Part of a small language model's weights.
Architecture: RMSNorm before each block, rotary positions, no biases in attention or MLP, untied embeddings, capped logits.
Each number is 500 + 25 x the weight over the matrix's rms, rounded and kept within 0 to 999. Layers, rows and columns count from 0. Numbers have three digits each.

# up: layer 9 MLP up, 768x256, rms 0.158, rows 9-108, columns 0-63
# down: layer 9 MLP down (transposed), 768x256, rms 0.133, rows 9-108, columns 0-63
up9:535495492523492498468529520509491476458482469467506497505514529518478501493466515454486514491510491469504461532501471510485510505488488522481471523504535521480485488480499493482506505523512547
down9:506520508563495502484514541479486520483485486541476508524504523509521511491523456500502469489474501532493483467459474504483529507537505509487422527542487513467512516483521504493487476516518494
up10:509501464527479477545517527481512523483529452499486502497479473514486519487518508465521494454521529491518466504507502553476474529525515484506515496519514509506524515518492492474534487518500507
down10:494509455494508502523467531471482532504520459498505551462492523509494495529546516526494528483496520473503498481514514496505486533504488524507483530502477514536483516540543504540489480547496516
up11:517495473481481493487511485455459488514504476508502468501500516508486475543506489487513478508480494506512492478516468491501520529478500491478483518501480481504495491510457493512485475502507504
down11:477529511449502510480440520516523499529496470529507484524497487473497478468534477500522499459493506452495496518494475490498492510492556498511502507483474479495549453562511463529490457492479527
up12:525454484518501554475502534504499496482467527474498481501477514509520555485505492466497465471487516519530507452510604460547499486521507436452479499484514486540452508518503477485457502443491546
down12:526504488495493484480464469517473499493521521556517550487541558535520509481517492443469526506495526530589496529480515493464514485477479493471487541457493513516486488496514500523494520545512502
up13:529480453518498458563521511554533524472500499500502483531473520478505521500500489500500493481477540504500510536499481508499450524529495494487540507516554512506445505477499477529516524520514560
down13:529465513504492497523493456528480485485508498475470542521447508506514486529491544447506491499503514496492479506507514501505465544498492540474495518493547538524504500529504523490544498518504517
up14:523493516489494496488513508504533446510495498512521516466456532506521550493520492520509528504467553494512486506534487503481528472501493497512492486548498497478496506477497574490487512467519475
down14:507489503493525501530552466500472436502501548473494535497512505503519507549472495476520487513469497465484479482576474454496525482478503482523541506485468490525498481546509499496502510472499508
up15:506494517527456511521483504478451537467488501480511511504520507522497485517507461519494479527496475510508504495480479533515505530521486500421490505492493458473490497471508468480495508509490501
down15:511511541499502476544520545503483443538537463465526503524534476549444465442537478490503493504509497537512520509477465529493484521509495457528476486472501502459475489526540488488486536559463523
up16:496471507513517538528456476548459476556479538531503492537473497515513525517528484512523475513472473533518492494445517454529443496505520447461522532520505480480475496488557502493475520508514509
down16:483485493494527514469491471514510489453514511494497530511569482545487483470520477507527486491540517551485529541480505463495503449526509529487488565492463530519520491533526512532497497519489500
up17:498485486531549515492499532457484480502524504509521506569463524539517503504507519500495500473491491552516487485470484500483524516529476497495495500501467507449457541484524487479508491518510496
down17:525526481476505540522482447437472500480527473460461559499512472478516440509525532525447537472542482506519498511479543494517502532535464464502493485481507527522480478459536481497515496503494476
up18:533497467494485530489481515495472478496529506503483505498484486439556471521503489538527495527546468529522493495558515508537532513490506505509473500501510481482513500546503483451552523485459568
down18:483522513496505513495495521491530489463537519513499501542511510498564493478507523536508479449509497535491491499514523515472471477493477528490453499538479502500507500494495472546480509492508554
up19:519506502481503505477516540499508501483499466500517513488511496508459508542511519507491510535485488474491487459440510516480494489473457527461487511526476537496525478480505520505524469516503504
down19:491494513436485480520507490459530492477518522503498484504497490466504508499536484504504503489497544495429497518465503510511478444497500479474466484467533513491540453474482509505486490479498516
up20:532493510481533546543488466493482482538509477551491489499477481507461526498475512506521530514463511512491531480476500499507501487531476453496508505497504534504513490484496513497465506480490496
down20:464491471481511514484489539525526516494491498480505503500510491471547512475504540492525501505495488520474518494504518500480488529504493535480509486481497514525490512558496486470473560515473528
up21:451493507521502520495463511492514508485501485458526493514545474488506525506503497468479486464508487498466504523440498480527484538458538469556452484482492509489483505554516515471516513488529534
down21:501515531491502543498479569523490521518508493506513496504522497497528525516522500514537512505463515501470473531482536501514497493511485506498459532524485479501525477515533493495550534510523467
up22:531496502489466462480556512499517461473541495495516494523510458506552499536522424514528467522500496489483517496494509472429496503529505523537491530529468547469543496508467439511520485492507541
down22:485500470537510525498492488522531449440541540479503474487509521489479517486447526531509509492466447498482498505467489498489517487514498526522486463536536457521523543493463530500485541499500467
up23:487493515516450528523475487487470534491529477490529512553444525534470476547515512454482489476487499479506480557484515497535528499463442498526526515519467532438492547465521483489530505482483436
down23:544479467472453524443470509478511474484481474547474458533499486503487491510537476461442500475533490504524570474510458492519487523482472495468504483510539493550475517474486479515494455505525483
up24:503559510451533543459482440501490448513520481540503477510483515481533463469566489473487507540493498539538536477540479562468511487476506485495508512555478513555493486505481521500528485514478476
down24:535499508526510502529512524485504452549504492431499490491498513492496488491447476498528447459496510548495495467527506544500570468467513512466539505513530536503481470489483502530514464539499475
up25:506521518499501496509502524460535526489474490485505530488505498482465500518497510510519503505501458504510543485474501498497530514553519477530494528473472459481502532498457530460548509533489515
down25:463466546504514519481537545550505510467483498502510494499522449508448488497512525532488496532485500492498484517477498533487471494509491485458462525498506560492467496549483575516514459495452481
up26:483530532506503471547486508520507513520518525510474470511486515492493529520528515522503524490531481499467515483530530487501487535499484556490495508486496513513491516503482508512507490532529565
down26:526527488544555477478530467527491477542511502480501494498494496506499508479506460495461483515522455513473515488513508518548485468501478463506495535551486500450522527512527498500466477490514498
up27:481500479515509453505497469536527482483457540476529492515484498455495502522500506497485532522531498482458491535496478547511471475532557463495523513461505489528521525527488480537479449512480498
down27:549497465536529544484538547489527516463495526506455463528501515470493436489482531509495506539523474518546486482484486466512500497498501442513527480537471504524513520507453490512437537496522509
up28:469521554501483495523518505505455527474518506462518494527477553491483510498517464522521495471479501433544452488488489513530492537476498514483503482489524508524511486509510501502498503493525526
down28:447519494538502520500495502500480488484527472494523479459513510529491494504529470495464532486504507556526543465499502510498531471540486513484519496460463485530521477526521531498498500556533509
up29:421583511468513442456517515519480495486522454511505474521530530494493509491535499505474526498504514496511494502504488523541454534458485500496518556483526535549537511548478472491469479501511467
down29:487478531479480524553484517494530479457492461526513515527490490512481520528513569489524554462512521500507509551483519496551520448491511495457490538464497522559497513448501477463545538489523488
up30:522497467500531506508460550475519519507520530479521478503488482503500506440508532506501498529541536505485483526504508541502502484501497465464497507483550517541498520466538491474475450504500475
down30:493512496518485437524494477466472466509513464485544530466505527483500548515504494507502508551514505489503500501420498465547510492510476524453506485506507502530515509528510454500485517496499505
up31:495515502486443493477491506468523525530534511490524534459521485499458472541499448481501544522494532527533506465531470467510502483556500493511498477516500397491488482479483514529469502508519499
down31:479526525507483471537492509489533497484485576478543543502474484506509496493522479491494514476481504492507527536493517540455469502542488490493482497478513512536463543460475497506511518483521525
up32:485493487475505502498512496483439511493513535506504549509534491526508499537516511519479505509493494470487480551500503500509534517491471517466479511488492518503441508500489509474499471498480472
down32:517482497476474476492535473474477493509472467513504492449536495504529510487482485478523548529497490471452512458499486523464527532500454475517496506552501523498455482456523504547527543478519490
up33:503481497487503492448536538486491490485542448476470477488484456458526486485530489499494495503545504471479450484516594530478483555525483511501534436501471520481496514534520452523537501535516523
down33:482523577506503540495489454499513461504505469510461524516506474474523508485477448499486478490525512524442510515493520506501474487451479508491480485542506518491486468537502524477456461517468524
up34:528491460492479521466496489519509512503486522507530527545510510522512524541501475483477440500532531488517511476513536511451494514475492502465529511495496476495462513487471493536496473519503517
down34:482551549496466476462530498501524486503448490505506477473535503514507493471511460510529481465498495481474519484474530494524483523498499487476497503520507459542495528526504524523478495479537464
up35:509490429512501528493461514497455503517532457478524476537455502455497447496452461517524485512484508514509486475494540432471514510531478510490508488495477487502526505530502478470469520513506500
down35:516476482477505559512497460490489541528477514470507423559504552503472490483501504509474528511459486528475516518537485484527487526503440489495547497472547510526510478474501484549467504479515519
up36:478507496506488508510491476535535498503512523494508485498516489499551482523536510494486496510471507515538504505503465495493511519497498454459516496488529492502540565528481509489463498495481484
down36:501478503489486502530503494480477507479548523496514487503509463547492483492498511535461443488479496508518532487494495451534481463551485486527486517523470497504495487534489524474470456511522542
up37:484493510489509508463488491484498469471530535462509494501514514520496537497515492467522468468447466463512477525516535488538561530528512518476468517505498469509509443434493491507477449518510530
down37:471506520484463496480523482509515504547484476528515466524503492528436497484480498461526448514485499533542531487479438522476501502477470506503500468497539479470513529517542512476543491536509535
up38:500528484467510534495521536490505488516503508479487481448522460466532486544508506476489482494481522494522490500491497506514499486478473479531509528503542486485475499557487478498491528489536544
down38:516545495507495515538474482497478515521499516498519539474477494537537522514524530486458534544503495518500513516502499512505485516498504497487519484509521462504549503489500495479513486544510463
up39:493459475482447519479470467496519498492475500498551482520502484479533481476526486497473516505505472501494471500462477492469517528495508456519513505498501510495476486497533529484500505511525443
down39:484505544536487519488503524474494526475497535514480533531501511502470514484479530528486515523497514500518449532520487454470470481484473540523429506530556530492490541438485459498496506526488527
up40:505533476524514531479582502502523484496487506482488509477474499489491485540508483551493516530523482473520508503524504499524459491515525441458478459527548490485499550539532494534489494483510510
down40:468507500505515511535481455498509548525513505499484510485532540519516490492459523514522530498487496516543478519495505480503525512523487513525480484473467513514513499519509499446493476482531508
up41:516507494504507513462507492515504499490493508526505522498517526514511478519496479482502465462542561518475526491513513508483523522487505516488478521507499497489494494513508507521493508546525507
down41:483501531496442495545486525494492517497523490490506464548474466486475527482518518501536537526471457504503486503495489473545485472525495459463491525498491493517500507528487498509478488475495484
up42:494479534511528504483465494502489500512507511525512518506490513522509522500509492487507484489531519511519468505518487486498504495498470499488490484491514501465496470518493505497486506509477503
down42:479514529487507486501480496491516517474492491490520482478512489496521505502475505497501524478444473514526498499480481509526472511514517489520508526501505503501504480499505539520465503493508463
up43:472480468513507521528517510513517522502502510510480525471521497516486507519511505504492497518486518505513504510510526467481497499536485458496477505499486521525469482493504489498511468490488492
down43:470481517499461530503519501491540489483504494485504489501465533488525522501469458526499505539455475506518491513528476530536498524469499530491509494481537464507492521498480489478440466508554530
up44:477530524547488453500474485487500538499515495488461526473510453451502485512467487452477526506478497480527510463457499506534540495481533482494533497474485493485485499514523510491491475528517498
down44:480487431474489504524510543513513547529535487508482476504490509531514473533532497490516490512487500521516507548496497550491527444491556473473525567477494506547485540504535521461482501520505535
up45:526494470469469566508491500496469536543508532509470450518507495493519491478486495534502519506519499480491493508504509487489472490559498536469515501492533444464560474540518500473496523477487487
down45:527491478544506463483545467461519509591530541523499543463531492524525463487511494506479484526509511509500506506540522514456509474459501513471497527505483528528484477461537514535521498472483520
up46:479545482498512520484479493474567492517532487470523542476514539514500478541487533518543520499523533520480521511491508524484514516457520520494500513468494492558493474487489478481533517500508535
down46:558509473485551465526441473539523469498530492516532511500503504501547508540464447461537497501514487500523529519498532535530469469471509509541408536436485491509514495493521475507500502553475545
up47:472473501494488467465520517516508488461516491490531527489527537476491520466545535467466516506541512472519517485541462503444488505515502497497529474476481517548506500504491506516476509532564508
down47:471479502494516493503488442496534459507464524501512479524495526473536476488504459463510497552514503510521521483456490477500498527492548507481498561480519555482479504499511456525482460513499480
up48:507465475518479510483521516529516519496493499511509526522467510472491495506515487491538494511509511462504508500488492467483477485492514508450542487473491455518501526514525508476542461498517493
down48:501442493473492485476503517492482502535474515491486485489518490511513512497468490518507490518457507520467482504514503550497454520529502510515493481530536509451510455512486485457493504499494471
up49:499453469461513477555560484490518506513462519512494475490483495482496551524531483527515486533502509526476554481508492501516524512480510492512488518476461496519518490528530468539509518509480489
down49:485497471467482502455467476493517490513516489543440502465523526472503474480486534478492476506536495512479499489521492462537481452493483506510533520480526491482498522471492506524531558485475498
up50:517450479505475479508516535522473480474494501502475481495462490544525481503520526491503491473464524531544481460486468522466519521495511503515515503523464527478504532504519497546478505455556509
down50:541478460516511501525511487513524471517510513516485495470501524527523505504493480527483512509504475482473526487511510471462535505523516512541510548470492536504516555477475498535529506538506535
up51:520453513484486509463546511536516511550508468441488541503491514518540503501493456488451475563467522499464564514447535463505489497483457497451454477476483510487537481474514437472472484462523508
down51:527482530500533513494481507528513489465498462492519506562534523469491511522527424560533511501513448528503506511487452470495468507466460465515442478493531505506507498456497507529466507508517535
up52:486505463503532482508517487505468515527542537502511493543461496485519500520552475507515487551501512545466513490497521496514487520481485485481479509509545491436520512527536506504513516545516526
down52:456486467513480546494524489495486515507553496506504462514514535550549507492492472540555499536486469516514538492483446535512542508486538531515513467511560513511500493504487464453526467587562540
up53:507541489463507476504488496501541504487487491517535508543523485516492446501505476471477490530506467497466452505497512512466507536503466497550495503506483484476503471445479535507509494476521494
down53:482473529509525484502482500482490495535504485494501526502520506519518486523498529457515517512527510504526458481457463488545432510510484451533469491484498535494464500506513502531475462474535502
up54:468524498490510511485488469545509506492518496536466485504509547520480508483494503523470496489524498498518509475480463468548528514498461516517455515486518476485497491507524484505507505492475514
down54:483510514503521524504490456516501477482491502509474520537530549512489542548495524530472478482466506493511529513467474496474485514482458491517455512539528507495512525522502532517486514496520466
up55:527481517496508520521484469473506483496502461493450506496467492461512476550504495494455500524514512516492495507499534505529522531525478483506489471515470508520459502523494528491516493523457488
down55:447525500469527493472496520540501503503517512503472524489497496533472486526484511471492541480478493482469468521442495497481466513566479488464466467529507495450511502480486512474460500489494480
up56:492492431506479481504492532515546510487510482516530489495503498537506457472465470474489506482530505498468573502520495467529515476484494571510537520490455518534562463522487486537474465477488497
down56:527476488527467465560440522490481543499469517476525554502480456497495508461515523495485504517511522519484515480540498532549521479539424529508506514461513520537479495531515495463508500489467456
up57:549508529544539518532507480510466519506489556506507494541524504516489471510497534515480465513497485497513438527542519463516502519522456510502498504484483450504478493475480503514494505498476504
down57:473514511473505486530506438488492512497462512557536502457520540517454488478464533511472486506551503506476494504517490509475451472466521493465516507479504524509516498501479450512508482482493519
up58:512503517487467510465499497498455476499511461486487532490509483478501522511551496463495501464514501516520450487487530469507470499494524527503515500494476501473504541484534516475499465492494495
down58:510530484516544485488522481513495510485485513494499477508502507519483527486524507535487481514511490527491512515474532446470475443480541485494472488501503525473540471514470509514463510515508509
up59:495502524475452494514509514481490508446528438522475489497538533471453520523517537536475474494494545513460510507520473500527491490526494542489519511498473508479499485525484541499511528531501528
down59:492444511490494481471508504507486444528470502496475494494520520506486525537481488520508537468521486473510556530489511472501493486460504512536513442519524535539514528476502465543525462502508488
up60:500449512503537493505481478546471525487494470504501459480476486502495566533469524503509481494503480502483527507473474464500472515520553472558492535464508521510516510474451495498495461489497526
down60:479475484520550502509487491505559534480459506492519487539546498506503446476512500470464530534502511494496483465521492542485514489459488533460486478515492490512480509533462510481486523500502526
up61:513524526518456496507509468471481505500490494523466500480495496530516520516475519500507503540520519501504478509476521528492517501499494493482506498448508465513533519567518540522521544464527505
down61:519529543455482519468497499471514490512453489491508510548495546542466496480510487463478525521549520504462502518467541479460499502525516503501517514497498520521513525511459506541526486538537489
up62:482489491479488478498494510530476520501552487501467451546502515521512461463524498492505469532510496490476494534521489506476497490507537431429436480517502523499496470498490471521472518507526515
down62:458478511507528500495515524479499478525515501519519533457481510551531545490471488486493512472506460470540477523510545465515474488457505485474464477476482518522501488504551491519489495475490473
up63:506521493510500493482525496474493514543493436516525492512488452456490502494481505458518517468471534500484482469468473489541518457504514483542501500510504491466522498475459438516488485494462499
down63:475500466503503505492494510463505498523500518494492466514465488498521493529477517532500482507494538470480544529472502499469511522511510523446483501462477519500508491493498464479503513486545506
up64:533500500515499541507513471446519497489544453479526500521508522550516520468504562475500529482531507488554519448501490512512529499503520494521506535464485525489533537448472480485486544502503488
down64:555498508522482537504478488531467493520486502556507521487471513483507505533499496488512445459529548503526493539468479485502475512501506481489526476506520506485495509487521465509460483458487538
up65:489476494511529489502484501492501491476503500495462512478472492500517566510459505491460540539515494492504442505511495502493544476480470493475511532498473465465477498524489476482467495520502537
down65:482469470485510477467447521502484478495535497478510514525488507508475465528541459501497477476495524481470509484511500535493531485536476521452502543514512450498488540458506507528468503494492462
up66:511495436438497521505506528481494480509506486508518539456531464518525490494480534449465519501444511476450484523517474472482503511511507464538531474525491524434430522531486495503488517462554539
down66:495467513508476454506488523487459511502508478527498483521495476550517475485487495489508483550508473522518521536520473524483551471510523449527476540529506463477530488478472544446555540455459560
up67:494490510508503491468552474482509484492521517556499492471496522501521446497513496508509518509486487507446485458507461545475512534509475463512480538492504537480498529509500508515481512428482473
down67:498422503515494497525501469508475517494492506527508508478510512498499494494521559480527499468504539470517490506531510518482501461495500501540498519515496509516537458476488535457505493515524486
up68:482503508474484481492441493455549465528565515523491467527510467542533528524516498481485520484505489523488501496526505498521465522525564461476490560512462514460527467496492467500493510500489492
down68:512492518479507500460445519513514499460483485499457497511535510473503522517515469449480506483508507486542480510552525522521453512488558499460465510456560510467479520496495499512516529497502540
up69:542488503516513487506522496507527479502504509497541502491487512499496508499523505497492500516501506490468500495517479515501487502495528489517510507524532489516531476497491503493483512515477479
down69:462488492482520528510510506504515500499473501519505465509520500520491504497518502516492487473494472534543483490520516525508487537491482488475461502517479541484455497513503490507489489457503504
up70:510478493517457538478493510483529533470491477543509489524535486451500489542513519476501513471504517505526491459525459489481516482534492502448485500519486500531485513505507507487472451477516466
down70:487490502506525511495549543508540546511504471499513505541527482484510510484500488474491492491477517460495514546475514489509497507454510520468485448514495491476449512521512530471527490463511489
up71:479514486496519493463477488523539495507509519498500505543504483487482510522500468482488482521478496492485540470534492500461519494518499475456493495514473488513509539485498479454498505484524474
down71:530472519514543454495513521470498481504473465536492487459504502541529511470502479501524517485502518500512485505494478500500504517497496476499481481478493505484519527485490482505523496508500495
up72:540501524481514543458473468506506449492450517534471497507488503456482536507519488515523463446475488495518501480485512544481517483467462521517477456501511494512513508535502504499481461532469491
down72:489546508487504495533485457549465482504481504491496500545460476498504495487536462491438489503474494531470493471462474524474484492481474547509537503518512482480538522550544458490510480511464522
up73:480509507498517501486488535485472512482501476510482482499503509516484486476460497519546517509518505482463528527506515517502473509532466482492506539503454480497451489462474507491462527480498510
down73:510490509513472498483474507461470490467460517497515503531499540542482476446521461494508506487484470489515506527527506528549472445512469510471476514495504475495483457461509495431497498495502458
up74:444511447512476551523541478471507464508451518511541518526508525532500512526540514466474506520516488442544481533483505553501439444554458478501469551492492527523472556526528496499550487494529478
down74:509562506497491501486509506462524496498455493457518556520570513529530572493478505486490527541527487543473427494490457512527505478458496525490520474468471507538495474508479517524502476465497499
up75:512464494523524503480499502494519481500472525520527479504478513523467487492486459507492530531545493489502490483491524481495502429496492506500525515520459519498507476475504525524492527499493496
down75:449464500527553490514544507448481506496545518522513492492462499487517515486469476512545506495478513505489498478485508495468506501501469488485493487497457483511507528510497521569460498504517498
up76:521471519468494485511544483472481510516489513518474508482469503481497527486512487508532493514469493513496516500502496520527530561486494485547524556479475503530508531491511509486509487494490464
down76:484472478458528534485431474515465532478474510471523520503530546491458522488543449513484516482465514496485489493462536490532559525472531516502520530493508462465508529526495488497471527514563459
up77:491510504497424488510459511482459500489530498519511509474493502536520502543478494500497503480505514511530499522476480446530474507485519511493470500481489490507507538476530518494479510567526507
down77:481535511501483519536515483487504490501457519472507485503514495510486518506498528511483494510491513493511461501483445494486513482491514518516496501557461474525509511530469467501497499537484520
up78:493511510533473445511559482552497523498473487486503475477508469517525514510490539473547516525511464494514516504527479479495497528545525483515471497489471490517465500528521497505484506538465505
down78:493496474490512505544455513529477489501524519498548467517490510502556523435469480532511502509487477517513514491531526508487509464515472463489521515499538501490533486476496466495482501466489499
up79:495508537496494514511508507522510506491557455487469504500511451478498488477499490480484497521502512498463475463539533533513517475562497493510525472485507517480462512525503525482520462506503491
down79:537472519528508475490488541481491476498497474519511557525520490537517482501453488494486531509508504520494494508453474450507488474468513479522498532505544483499530458517508486500447508549541514
up80:495492496502499471474550489511504474509497499496453546502506484453519509473515508506488466473522482506518504499486536540541494510502529458468501560491439486493491537463547473508495491500528469
down80:513466551495515528527524500502506491492522495514501499503468526454524525536506508492480518473462531523466452516523487542484511463449497516505514504524460437506508445471526508548507490494474492
up81:517483492534503509522513463531488509472544456499519521480514479497486518528491485487457512507543506495543496515504492474505524533545522525494491494497508489532491522532510520519502542521493526
down81:528480544485482478461473547495513519472521496496468486489532485478484500467525508494522486488494486490461522515520500469496516515505514475507452484509481495480548517539517524512541498481503535
up82:523524542531522499542524484485504461540511496502504487507485533521475476541509502474592525495541515497517497498468572475463499514510482505501506493473499527541495488535446466493506493492531500
down82:492520459494544543500460492500500552515465475536519493512484511476515573494487457530544539492503511470524517465543457506475502490488492519514506501487482528477522493508509490517541513479506543
up83:502463523509477512488510514490487479494472515529475473448490509503520495517518512504482495448492450496506506499514480507510472502507491474529485502497460535477507501429460482522470551499470484
down83:491517523520470471468491497488489494515468504485465522488480509503437505526507476494497493507478549527503502490532532490490496525525505537489540498505538552513485473500504537442542471478511505
up84:444540488510441440466527497541523499502541504492489488498546498504500474508496515536509523507492482490483508471523530517481489510530451511512499488494511483530537479481505417468498459526505489
down84:530482496465514492493491471498474487477502525499485516515506481465490513502509494495496482514480470525500507515570495468498530531528519509490554449504536491534501477476516528431490550464471489
up85:483484511480523505511567508499514463497452518516467477501527512506484524513465496482521526525475513486501458472493516463510460517525518508492509490499493479494450515509480507518440453497471507
down85:523481505488495486509469494504477511496538482529513516554525511487492473541518503477540533511463532529567515478506502467454482506503468505515464492492515516557511521513477471526496515485460496
up86:544514533501439494525506509495500496477524448433494526521446514473485481488492473511508518506496554496481460511503525489505499489499503514507499492506507530508488479485488487494507490524510419
down86:496493496494528478498511498507485526540444511546534471477508522486473453500504464525493537490503508503559518453492517541518498521539517516488469462529494489514509488494485491532543495480482520
up87:506509444503523499460519496504516461519516552467536505458469507514519492534504511472484529491544466445471492510530494477533525506523474489530465515499469494502506479505531493516452467474495427
down87:480560530525487520504499478494517497533470529512502504510516521548488501482500500480489504494492485496495493519526463464436496454505514504500465529536493488512491530479520510480531452519508493
up88:510494481461458475512510528495505511518477488489501518513510494484493510526454481517480498511486484513510504495495524487467488508512504530486503521513478487503474522548486482501479473464498470
down88:475546512493535519493503464483473495486467524494510474476503482486511533499495477504486500491514508509525474516499483510485484545495498510481490487492481466504500492495503470576517481512486496
up89:499514531506515531525522515512509562512477513524481534449523501491517465497497525501544481451475507463467487512467468530447511532486508486456486521422452493517477497517500512522535526485526492
down89:469527516551544518501542516496458510495499504488512533501510494510435513513516487529579506496512489507509485537545471475531550494465508528511551525498493507536467483451529521497552549501499459
up90:507486508499481486467478507473516520500493533511494518502459499457514502475434493458523480470460469505496496511506525447528524520499504489483492486501503521455516501501496536489551502490513470
down90:492543527475495521480476520490488522506501481513509505483503500505510528445521511503517475470485490479531487494484477488560509483487487457508526524457520544552523540520522506459507539457498498
up91:515481482514506521477498473468503519496507498514516501530478510502506498507525496515515527498481483503502511513471527488520502516521515482539546513513497515521477553507533486506470492501504493
down91:487518538510488484494545534496512501517496485466490502496501489517518485519470486522436480496502492520508482509493502507502502505465458523469469496535476506488476510490444488532489532485489499
up92:516502518435515505472509467496468505498506530515528510484473475506481529494507516520452468516504471482519496541493534511454491523507508518518508500500485523480513473469478505514485461491487464
down92:509497508496561493479459507525481518472469488499488525514463476499498507505498454522520465503476497558501486516539490515506547514484500479509483512502521471537483543468560507482500529540498539
up93:533526517554436473514510472500488502460503524529509495444469496530508519483481511514512459509520468510476512441496478536509493492523527501480441512478490485515483474531513532525468524555549483
down93:511491471501466518555509467493504485469515494497528517520514524469534511551459475515491516531481534505511504506529487520519514484509510483544490530557456535512528465442539528505486513477506538
up94:508459472498507532523495480551444527493497463560553524466516494514485519491476467476505475531482580468511524552492498535522505531503509499505493519517509505465564503524464493518520553476541435
down94:521496484529472459554534493521472511469558561526437497521512529499528490506485583512509471526509522514457455458499528546480494486571467507510516510517494499508489448519504515514471513468542452
up95:510540503527509516514519507515499499489534455507461509469496496524536510469527492511498521488476544548506520486519544510535495505482512502457498471488546499507497513517475488502522476522547538
down95:518485515501546523488503479530500499466475538494502499498505518502459505538513524490522478495527497519512507498515505486495500502494477494535485550474471482523487515498492504491459494489469488
up96:493570521478442503528517485471526521508539435479483504465510450459522490533508466519449538472510519520494552499517538498511487545493508501477490485493476498456466511577510547502490511513496546
down96:511481448479473523528485441474527497508462477525542520486501487507499532515478514488520517503495523459526457493519482494564502465479547486474506499462526475483526464547555538478513529530501494
up97:483520465493499483510439492540470479479533486515437484505489478489526464534503507494478526443473536519530464429527554540470520531553507527499498519487474532496442506501519468465510480539505475
down97:482592502485504533524515482511511508522521499529496492505490507520474488436495545443519434495515471477488495530527538489523542509504504461450485484499507515480520513497526520489522524537488516
up98:502465526498520484526532501503473487500522475511540489514467465494492513496475478486487477519478480467512497505478478548518508493482513509475459481454494455445517527498520506490532490443491469
down98:511491529544538478523497492439457514469507494488498560480491504463502490501464469479495459464511459522507496511464478497503521511439522473494470542479509517462495483471487515523543493540493474
up99:531497480454512523475488510508514517526464531531484481494500497483456486459486507465493517436555507509491495505475464468508423501494498532500507469500474449512491527484529512468502527457498495
down99:526495492490519543456484524509483527518460491513509503548485547502430489509530482486514452578508498505521519487480505496516437488456549525473465482532502524523476512504494521494509539524503517
up100:501516466486441532499526544437453501496512452483503505490472477420533477479463452484509512524496494529472470488542493509501510527490525516486514515483502476554515486493467520487526482463524493
down100:528468507509430508477537556512493499466509526473472469521525487542504495462520529503479516504474512555521466492480494517515485467527587513475468513507500526525483482491452508507458526504451494
up101:480555452487438536467500499466518506505490497526504490476493480471526517517541465523478534503496503531488438571489483527502462507514489497533518507517473469480503498546490501515517493508485546
down101:482478447492472497477519500513465553529500456527498507520496514528492488488458506536486476511446507492455514518487488513479492449475460492450520521535481487475448502456469531510498463523462493
up102:506498480462499493514523464455492557522508522470489527528485462459528500511525499499490531485532498552504480508541458470565482564486496453524494452496479453516512538484470438531487495532465518
down102:507483511531498498515465541490499517502486554491560501535448481546506527538458538540522503527407534447472470451481474485512500453520486480498477490501485479524482466523462494488544529516479502
up103:505495441480531502471542502507461460486508523534494444506497522537465473497515524485485519491508522488531483493477502500486511488513476519460502541503508518518531517443450440474500502489495467
down103:487503537518490444530499500541503526535528489482505523483487503494501467526551496485499511489467484523511515521500508521524450500488550486486534509475499519458488538519526504523520504486508481
up104:490514518521534506515539526491521479516482479500504506533478546547508491511466504521465522506572494488505529485480453443512476470478518450528497570464495539502516500551535476494506504487518469
down104:498492495495507517492496496510452474508490504499502498474493456461524486515492479533503479493478475514512450459511449476455540466499518510506479562460524463496475502527462480560528492493487497
up105:502457515426435507512493495523524503543520502441480489485486453479530499494498525472449500522513503498487495524509501538451503479468496502482490495506485513492510491499509496525555521528523510
down105:521501509529546477485483497495517465465516502504455483484514468517501518509448453507514484501529534473460534497530513505505516461497510506515486488559472476510531497469500505473485489529501489
up106:491543498498516503492522507538526516538487501518491535530516511499490452521461516542545436507527513462499471530492484466536514505579517469560517527480498487466494521512511447509523527505555504
down106:491512529503465496516486469509494487492492493439476510516517493506514520574475470499505472515522506478462510479513555489556489551526533548466511470481495499471496497518537479471500515469505503
up107:501523491513529489461505480459541491476492501525540497524491479508496516483499491478532477491487435479396482492505472527515491488488465502491512480501472514521456474503560469476492522536527487
down107:505508481574493469543492449516477542448509489543501543478500470485538468530503509511518522444522487460521491487451472527432512447508479507515487547459518543512485514470539545525511540527522524
up108:494514509485499493525514489499515514489468477487490520490498488480453490501450498509474505519523531448564513467493546523495471517472493506459528521506496516510496507494533486503475492506540458
down108:478508478495484514534524512456472488492494526510469526516510510516496441429513454464475535501515519511533442503551535517500536506485553505449492485521489476512513524520530464465495494510484488